From a checkpoint of a small transformer trained on Wikipedia: 9824 steps.
Each number is 128 + 32 x the weight over its row's rms, rounded and kept within 0 to 255. Layers, rows and columns count from 0. Numbers have three digits each. The size before them is the row's rms in percent of the matrix's.

# q: layer 2 attention query, 256x256, rms 0.0717, rows 0-24, columns 128-255
# k: layer 2 attention key, 256x256, rms 0.0744, rows 0-23, columns 128-255
q0 125:188096206140161192160130059140171076137137137129157102106111154154164076099107132138103171130120152152149141123094090109158139146123057022139133124140124103093109136176176119121135104115141079117125164154140196090120119159174107122123175147152127089090152172132069122136084103120057122104154163156085092104113141089144104133117156109128132073166099165133093093165158156112125143142160
k0 123:144115121087126205141140148104103162193130180114158158124101086142117117110170151100099145119162096123161093166112084150116123133164130189141151083167094125124158158145134142128096151133125135150126112111196143188112127135106151065096191118130092126104123094147176132136155154156085069175079115085094177143141148175080144159127139064130101120122123145157134143147073104143133105105075
q1 106:176174065151147103171169158164081169103087131160153151172138142091122103154128092122130123127117052150104132137148086079144099101115135116176092162142122107055098104215066157088151133121156131144121119117140095122139092128173134193148133125142150022078118112082134137117132086165183147078130091159104060114154131163127128171078186123133178078181136114169088068139117085112121128146072
k1 107:076154124154133136199085147151172092186136160098085218090124095213158106061084128086103102152135160128074165168169159090086141116170174141135132107149129116186072165066084133143107109132134124090128091133160125115155120131098129147110115116090079084126130175169134186067144125118149094109093136168136132216130120137133174186157099117111127135076108101127167112166163146167124123114097
q2 107:126139179095145078060107129158147116113110137121119198100103236128152125142077100132076113092187133182108118103143143175153177132099148203095106119115142100129119169182141138137136170142085162099144144059141121149129111082097081141149174148146133132089126143124101090080099193119083066151198161142127094148094115136184092129133127228110159118133105163124139109139171114088154121093102
k2 112:097175035123093159141127132079134082189129223101099110144111125140118131128143145099090121079127122135177103089119047113108133177104132216130120132103106117073166096071133106151134141126125146160139098145123074152141184130127112113082123170149111081097113089193138142145099129137140156188077110064150083095137071111044075159112126108127163065142100194104141121145110111119109093145128
q3 112:129117205103093113143142125074114134119076153127111094100138100180129129127176125165156085167168095132146155182123126143070068138082056122137137176087171116094101137171129129109109154132110126107148099141103100137170141138153191108090163082137178181154142183128116127095166063179202107094127159116132080095121134151127135127148115129153119156100172132155115181158125183119086143190088
k3 114:130123118131121154100147181131148182055121161159106173097128187150085128140187136122074148110137140122082166110109122137136061129154112114125118090164235199128026130132078117170152074162154129181132135059193167124172168126124189085163133101141134133126165124131153145143137153121185142163119107185124178165133102156126124173102151109127189111143142108172128124098135144124123159083094
q4 121:150188049088175208094114109167142115169160052158095127098081124071137104099188125062118128144177149122230118144066133146178148089171102051148122111166123130073036154103179121163136112131102141126140143115072122167164117175123096100135093102116076071121189127174090123137137150129108149119098122135182124138149152125100099155113131042122146070186116122118143130130155142069104101113163
k4 120:068129170120112092134114158131127029159123107161160125110129146096169067172095116164167063074200119112185058104117160111088125098170114121114166124213050133136120084096132087136069161107150125144118165138107093147092104120105116086088140110076177135127097152183134136108122153172115136101126175101141121101166142136144179115094161155096067124082127158175145128124130099099095163104145
q5 116:142137240154154123087096084150121137106108140072109135141143149133116135089186159167150125129210156146112118131171142114043058097113145148169110141150157134097166149109161082144144111119165119153111125144158152100118127099095131164148134129119072162085115071150136165126141113114128086185082123106110113117180110142176166177132123099124095085103108148123157085081119092129160082135116
k5 123:125098095119120145151153003121137152093164125147164101115103120086093163154150143172112097115099125135113111104180139182112079114131110072091077127126191166093101176161085148190134132145124156172083126112195154147142118175131069105123120112108136105168148121149109122124140201117157129157022128165164136081132191121117110114149135145150155139154192084159103118119128118076141096194141
q6 113:195163156137071169176140114131102128141143152097166114172131127195163173128133119137145155118088176128068106177149171113118132138164163074157129124170182147130149121123172119117173147173097114110056126139130225106068118096059135128090116112176094148109068135147131136145082209053081073144100219096133121149137165105191145132096193127124124086137108146082121085102143039153137085114122
k6 118:134115086141121204124152100122144123083122130123149130137167036145166145133160126118121113070089077160086109094141114114118149135125144064105095149112134187164148115075092130121112182186165144125121195159115090175122096137192118109125152150116111125113144118136126144092126092136109153131051140100186119133116177141168104078114055112128113093115181142076096127098077103130139109149144
q7 104:168045153136179107205096075190155122100079116158147113112097168118113093062144119131113152093107102136097131115098115090137120120176120145152098082103128110209106156163095140137130117179134123082116048119115116132149098108172111138189162140052121153128130188098108138129165141070133169172131122192091074196171125154149161166137163128111126033134088070122125041152148151103112124151143
k7 110:105124081097127101157156104135073153110129080074141106118129083132083129147133148144120112127110142163104149097128070172150092088040129166072137084082075133066176168141163185177093140085150148144132096075175124126075230132104134087108132125087136083106163160146113099208170075099108118114112122167107097166145139164130129160159110114101169100166135183150109121080124124143123061132094
q8 111:166110072134083135105046187101147136150149175133133160153151085225125102174136128148127133124146098081111116100109152146201148108128148096111147184136163089188096174161153108144120161129076140129139107059115082102100133139140132124090072072108159113138048159161154127081066191082138045166160135120145101109110178138110091182122091144166129112079119137108141164131160076092100102148135
k8 112:084124120134125118146117144137081142138136095100076169176130119142128152122160118166119114132160073147149167084109096143118074116191128073110111146063129125135121122116109038144115112080157124132137152125108087117085130117140081133235090120175167103140165131156152132108096168147142140135128122110117116069130104159101156126074145119175161110090103067108164179093106122135179147075138
q9 104:081149112110152163153114152152101143191135107151155161163083170057126103142131193078122149145104139178190059119114105156147180101111151120133145103076160111134089164132174124084124077148124220145097150128077088130139097133119158134142115079161080105093160102147117107122128142137136140164177078174089122164105127100086174095159176092117081148141132100088088176170093130076166132114132
k9 112:132082117087151149130090112114181065158116145144128118161131153145161060151090099103138154123088086082172135134152131109112160140072102159123161097117140113147111131160118161131039159105089110119125129143105091086158121143140124163103089127051127109083122189159182109151186084092138181169116110134137087139137110092081102152171094174116071071140183113132095123060163109068098131104134
q10 131:111146119112121073127129141144093104182096146165094170082120102106129056165138123132122114074091120126130144149168148183145135131157095221108133110124134137167146117161158120139121085126137255049139170132109168081111106146177127120120172113103146132147140151132145109122054139176091120145148169089128156168063116151103092099090109159135118211151145137134141133179066095124162200110156
k10 131:090144148140149134139102163096124148118115124176124154190084156190136120192093091137069143184140156121075103085104136162123169158107103141125109143140096073103145135081150103089101128120123115123134107179102076106179157166141141161199136078148124182146103026119186145127145098119101156138104104097134158173110117050120075089119101133117136124113115117103097096141146140135096141113156
q11 118:104113060125121077125174126144088141139116074161121148093143106127091164177113116181145079109186137101187137119136172133176170089128084142160138125145149109126102181162090118160113085121126138122146084118111082123125126153124120203098148130096168087092055111148131171065092114134114101135078141166182090130125111129094111163134115136138176099147108091148179166124065119050079116117173
k11 120:054104067141113099176109100156111073122129114104074103129084149062118128179158114116118146155098223100170172081140177146054081116117146110119137105215135130151093122147114081094214123122125141101186135086109119100125128148203114102183150145131104130131126144100115123092107085105116138141159111142157146152126118122140136179122142147089148120098131177111081111104096172141163176140165
q12 117:058128141107146111111116155102092135082145117140110133155074140051122120188098119092139111163123086098105166153072128137139056112139111118107111187109184117115116119149138134171123139164116048134140091155184114165178060148159150117149081141177134137153081087122080101151109150135137049171147165176144106151118140154084120109109101116108101126081158132189101112129093100158133151169137
k12 127:127141047142082107145124098161157185141135130136109167165137155154070139141093175104084111164158106138131143164062106151181149102151156131076116118157173094141163127115172093167137115124107097134164092161116122151108166101198091134133161088099120103120155236130188102144166169128166156156135138129104092098111132097131169134077163132108126108134113083147149175132138124138075115082137
q13 114:132149060101104171190144135149134135078089139086142184138138199125073128100125153157144161136130171152115090064154089107139142120113135161092087184125080079102118134118097112143108154143143158160165091110091075178097119131090130104102169193126119173145133123126088115091134186118105088163158162120077118090110193086147160168113176132106133107134181083158194124155159060141177077118095
k13 117:131144076139094107121150116142162089098161139115109150119074070170094109131146165115128197121121127119111119130112122126106146134072141140094144156059129160087164205121131101165154096099153056113136109091149108077103145189096149149156168152122085138159155134144117124181165107141151150183090072122133178130139177132098113136100115100141162115153118150055122092131107100109080088071091
q14 103:107141118204162086164143091164132126139104184137120023101119146093076094103149122136140128074131101107079120132166050050061099159135217157133127131110139133086160077072097202142138116154133113124117136157079127158156140140151131160159159084127184120149108124172105146151131107136121136176145114164129211117102096121157131151133135103132096166157118167176104144127081102148097154136144
k14 108:144147148137163086161132072118122133108156121138127071177159105174155120132130122143131083142109127179149088166081174128151154042104123094105163177158134153124101106150109213126111093126121072147116080150136162134150136133109152156118117109109124088172114109099113087169083101132117156100155119125161110209138127104198111091153181116085110185115111106161103154139119183123095079136131
q15 111:103137130137104087133134144113178097135146097172161099098114141106131116129116114154132114071118137114112171073140139173147125092167077136127120157155169196158092160135100101177113164149091068161152095134077128103139139106081111109155138112153087080090124079126108079137161188119117099133184133139129085108188121157136079129140213127131135070120120143127193214081082109084108122090105
k15 110:117118160125101065138103179123153140152109160108125142130131102072100123145131154190126146126189122162135155127175132095084147139098149100146192125123045149134141144155100106092194074118119068110190130087124085065100114134153165115109077122168151099121120179114127164112131117030137102116182079054128105139136186116102095133188101056159146130111087088092127114135148117127122100155089
q16 118:136094090167145190178107095150177141137107106090148132106112136159100093080077142140100175139190134084136127125130119134151185112067128110109118134103115096049148169166121163142101160125111138134119153143126057142121097058062133204137136203148117092112141130104041131108103090085104135153165125125077111103151136097218147154181116151062122167157149062135124107191159145122162127098134
k16 123:124060085102117135127088121169133109177117186115096072123154157148162118130161170150108155108057164140187143111114113099096141115100160129154088141156137109100182132135140151155121135144151129107099111063139133109148155221107088083101159134122088118093157086114119144121076114148081121099036111114145092109137128157071187120102142126108062076164203201075093109131118118103156110097059
q17 105:036178188065108117144143095163080161107113163115151134208102128124125118100118141122162087159122132141089179179158146115064132132137164168164083112179219085147145118107162115117135155155153134151115067141187129137127120140126148141093092110090072138144125141104156163113145162135079121098077162102087141132145106147048088068075120100138166105160124105113104140166096120149113063135176
k17 113:096129139151117097137139119098142081078121124143135153105118159152121121121203174126098100133189035149034113167149133122190134123116150144104108144141161102148102121105067145125147150108138119058116200174100128119195103122195151140154116162153087078170157164122136128105151095113133184124095137056118144128118160072131158158166104096086136095130139175136140036130156131118146156109147
q18 110:082096132138101062112083105116164135089138170097107164078109177104097125151121132120130134155118109100035104110091129114154130161106122187087127151129125171210166085124095125147123152171127168100139105148187143111106136080131166153152107188120123172126176147113168097143140097133153138122153153104150132193098149144107070159129129176127114201097175096158125065108070130132166105115090
k18 114:191175125131149105111134171088095136081142138109151100072131193108073179094063149083159117149091174158117125097100125155130101156120133162109106171051131133159202182105153128154143098123118100090183086167084090144082220110132115155073156126167127171176113116097112089141100094148175139110131100142115058130104100095141094101095170159116111119171055093113159135147119147137176143145101
q19 114:183104137179171126090064123079163092143086158096119095171121123138107049124124156127123140160083119148144193063129107078122149169098075075108163079129100119144153181124125146147124025122121107128146134081147103073161100179100134142119122131098163139107135097096120168139137142124107137117159120169117174120088131106072109151147100174135158150094098143221114109137129146172138122115167
k19 118:152115133141148162148137155112144176200142133085092125135144134188117141120103121111118151096081160111169096134095140164081143094172115208170147110131143033109129145161142089134115102141139113104118124139155181149115083139086076111122116129211123131168114070122152154099082127160111085154093151083089099149170103108103156108120154111118108199117117129134124099176122154145141132135093
q20 114:098143016091104154127117118138137063099116114069131111121126116112089118110169168117143187167120097139137132113081117115197123147121097120154144168128136079150136123163138136133160123116086148132182108097154068080117180119095133167152148079139147154129169110152121105137087096156137063128177213109124099124147148144166073170117179179157132090108204089140144198140149119119114105166104
k20 119:137164135157179132143100122131115068162137096125172135155088132074096216129152132147147091069132139153092160068096110145100089156135133104121126155103133107107209176127077066142154130104141143156177119168133090117097075143118137146156121090174128134116100139181137160146160157177171125150126138142123139088172125150105185128129145172145060120162089104162186178114169103097164176078048
q21 097:055136108077122126133133180113144071145146071108146120152085110183185103080111124164103087155165118138167197189104100107118086093152067116124122088121142067137143147143142185119154146129165051114145054158148105126123097117188146100103117095112067131150130097123160121177125160184129156139157089161112091174140090255093100128123157114199153101140153156169131087132113088115066106159121
k21 104:158159108145130101141166110112089162139151209139171190083171122122109152147114121143167083050159041100087134140116110174156159121150138110148152097131092108075107120126117125150185122105145136144133113143127142183050095107162174071155101079159182104156122148167144072078158112107113050137124143126130139123158172112101128112201105109117125071144158114146134081159110142144119166102119
q22 106:136141175109116153109114116133106123171099152087120152089094171215119104118107176103120122089135089121154149154116145119129097160111075109117076167119131102161113092159121190120139076097141204132115141141164086112102083132143143138086092108135122135176084196098133123110112099111187140132133137125153117175064117170160094116115119126182141197112150062120129132159079113117111148180129
k22 110:157126113106123129077175120119188104152152151165140146185143173141144180115163147156070101164182083118066134127148122145142082133132076140133082079158195169125142131086100131125111136139128142115165151130138151120151169162172115100157141155146104083125157069123103103179097042146081082207070139129109123120176094147109124136180110119086116074159066127137121160095162177146150156112123
q23 118:093145165091159109073158077138143107105144096084106094095109156183156175107125123085088107087094128129142134149112137098154187169105149108162156121129112177094100074129123215144159163131082143092111126184140130139125126144155142144100050110163047096090117082083109088144166076150149117159167175170141080125146118182121117138083141139158130164100128141122120105072138093106093109144158
k23 121:192107136097182159125149148099154169135124155137169101150191150074130159094143147133167052117100095183113100159103118122094114120147104116124108130144116146156157116068127094113108146129183155153201109130063134133086143149128108122064126115111160142126111132086101122123117110107188040135143142102169103106179109114158178137104161111072112194118136133110119179154113148107089219147084
q24 130:137158099134119100136128150127120075119171128093124117093183055099139145150098146096122182130102132071072145089140092132174131135126093137156136179113114149149174123107086127080173109132126060173109161181058091151135161155119066122065089149122147122155107185139121101133160167140151091169124097134089191104093075142190118122136112138151115111085099139147116146094083175172140105075128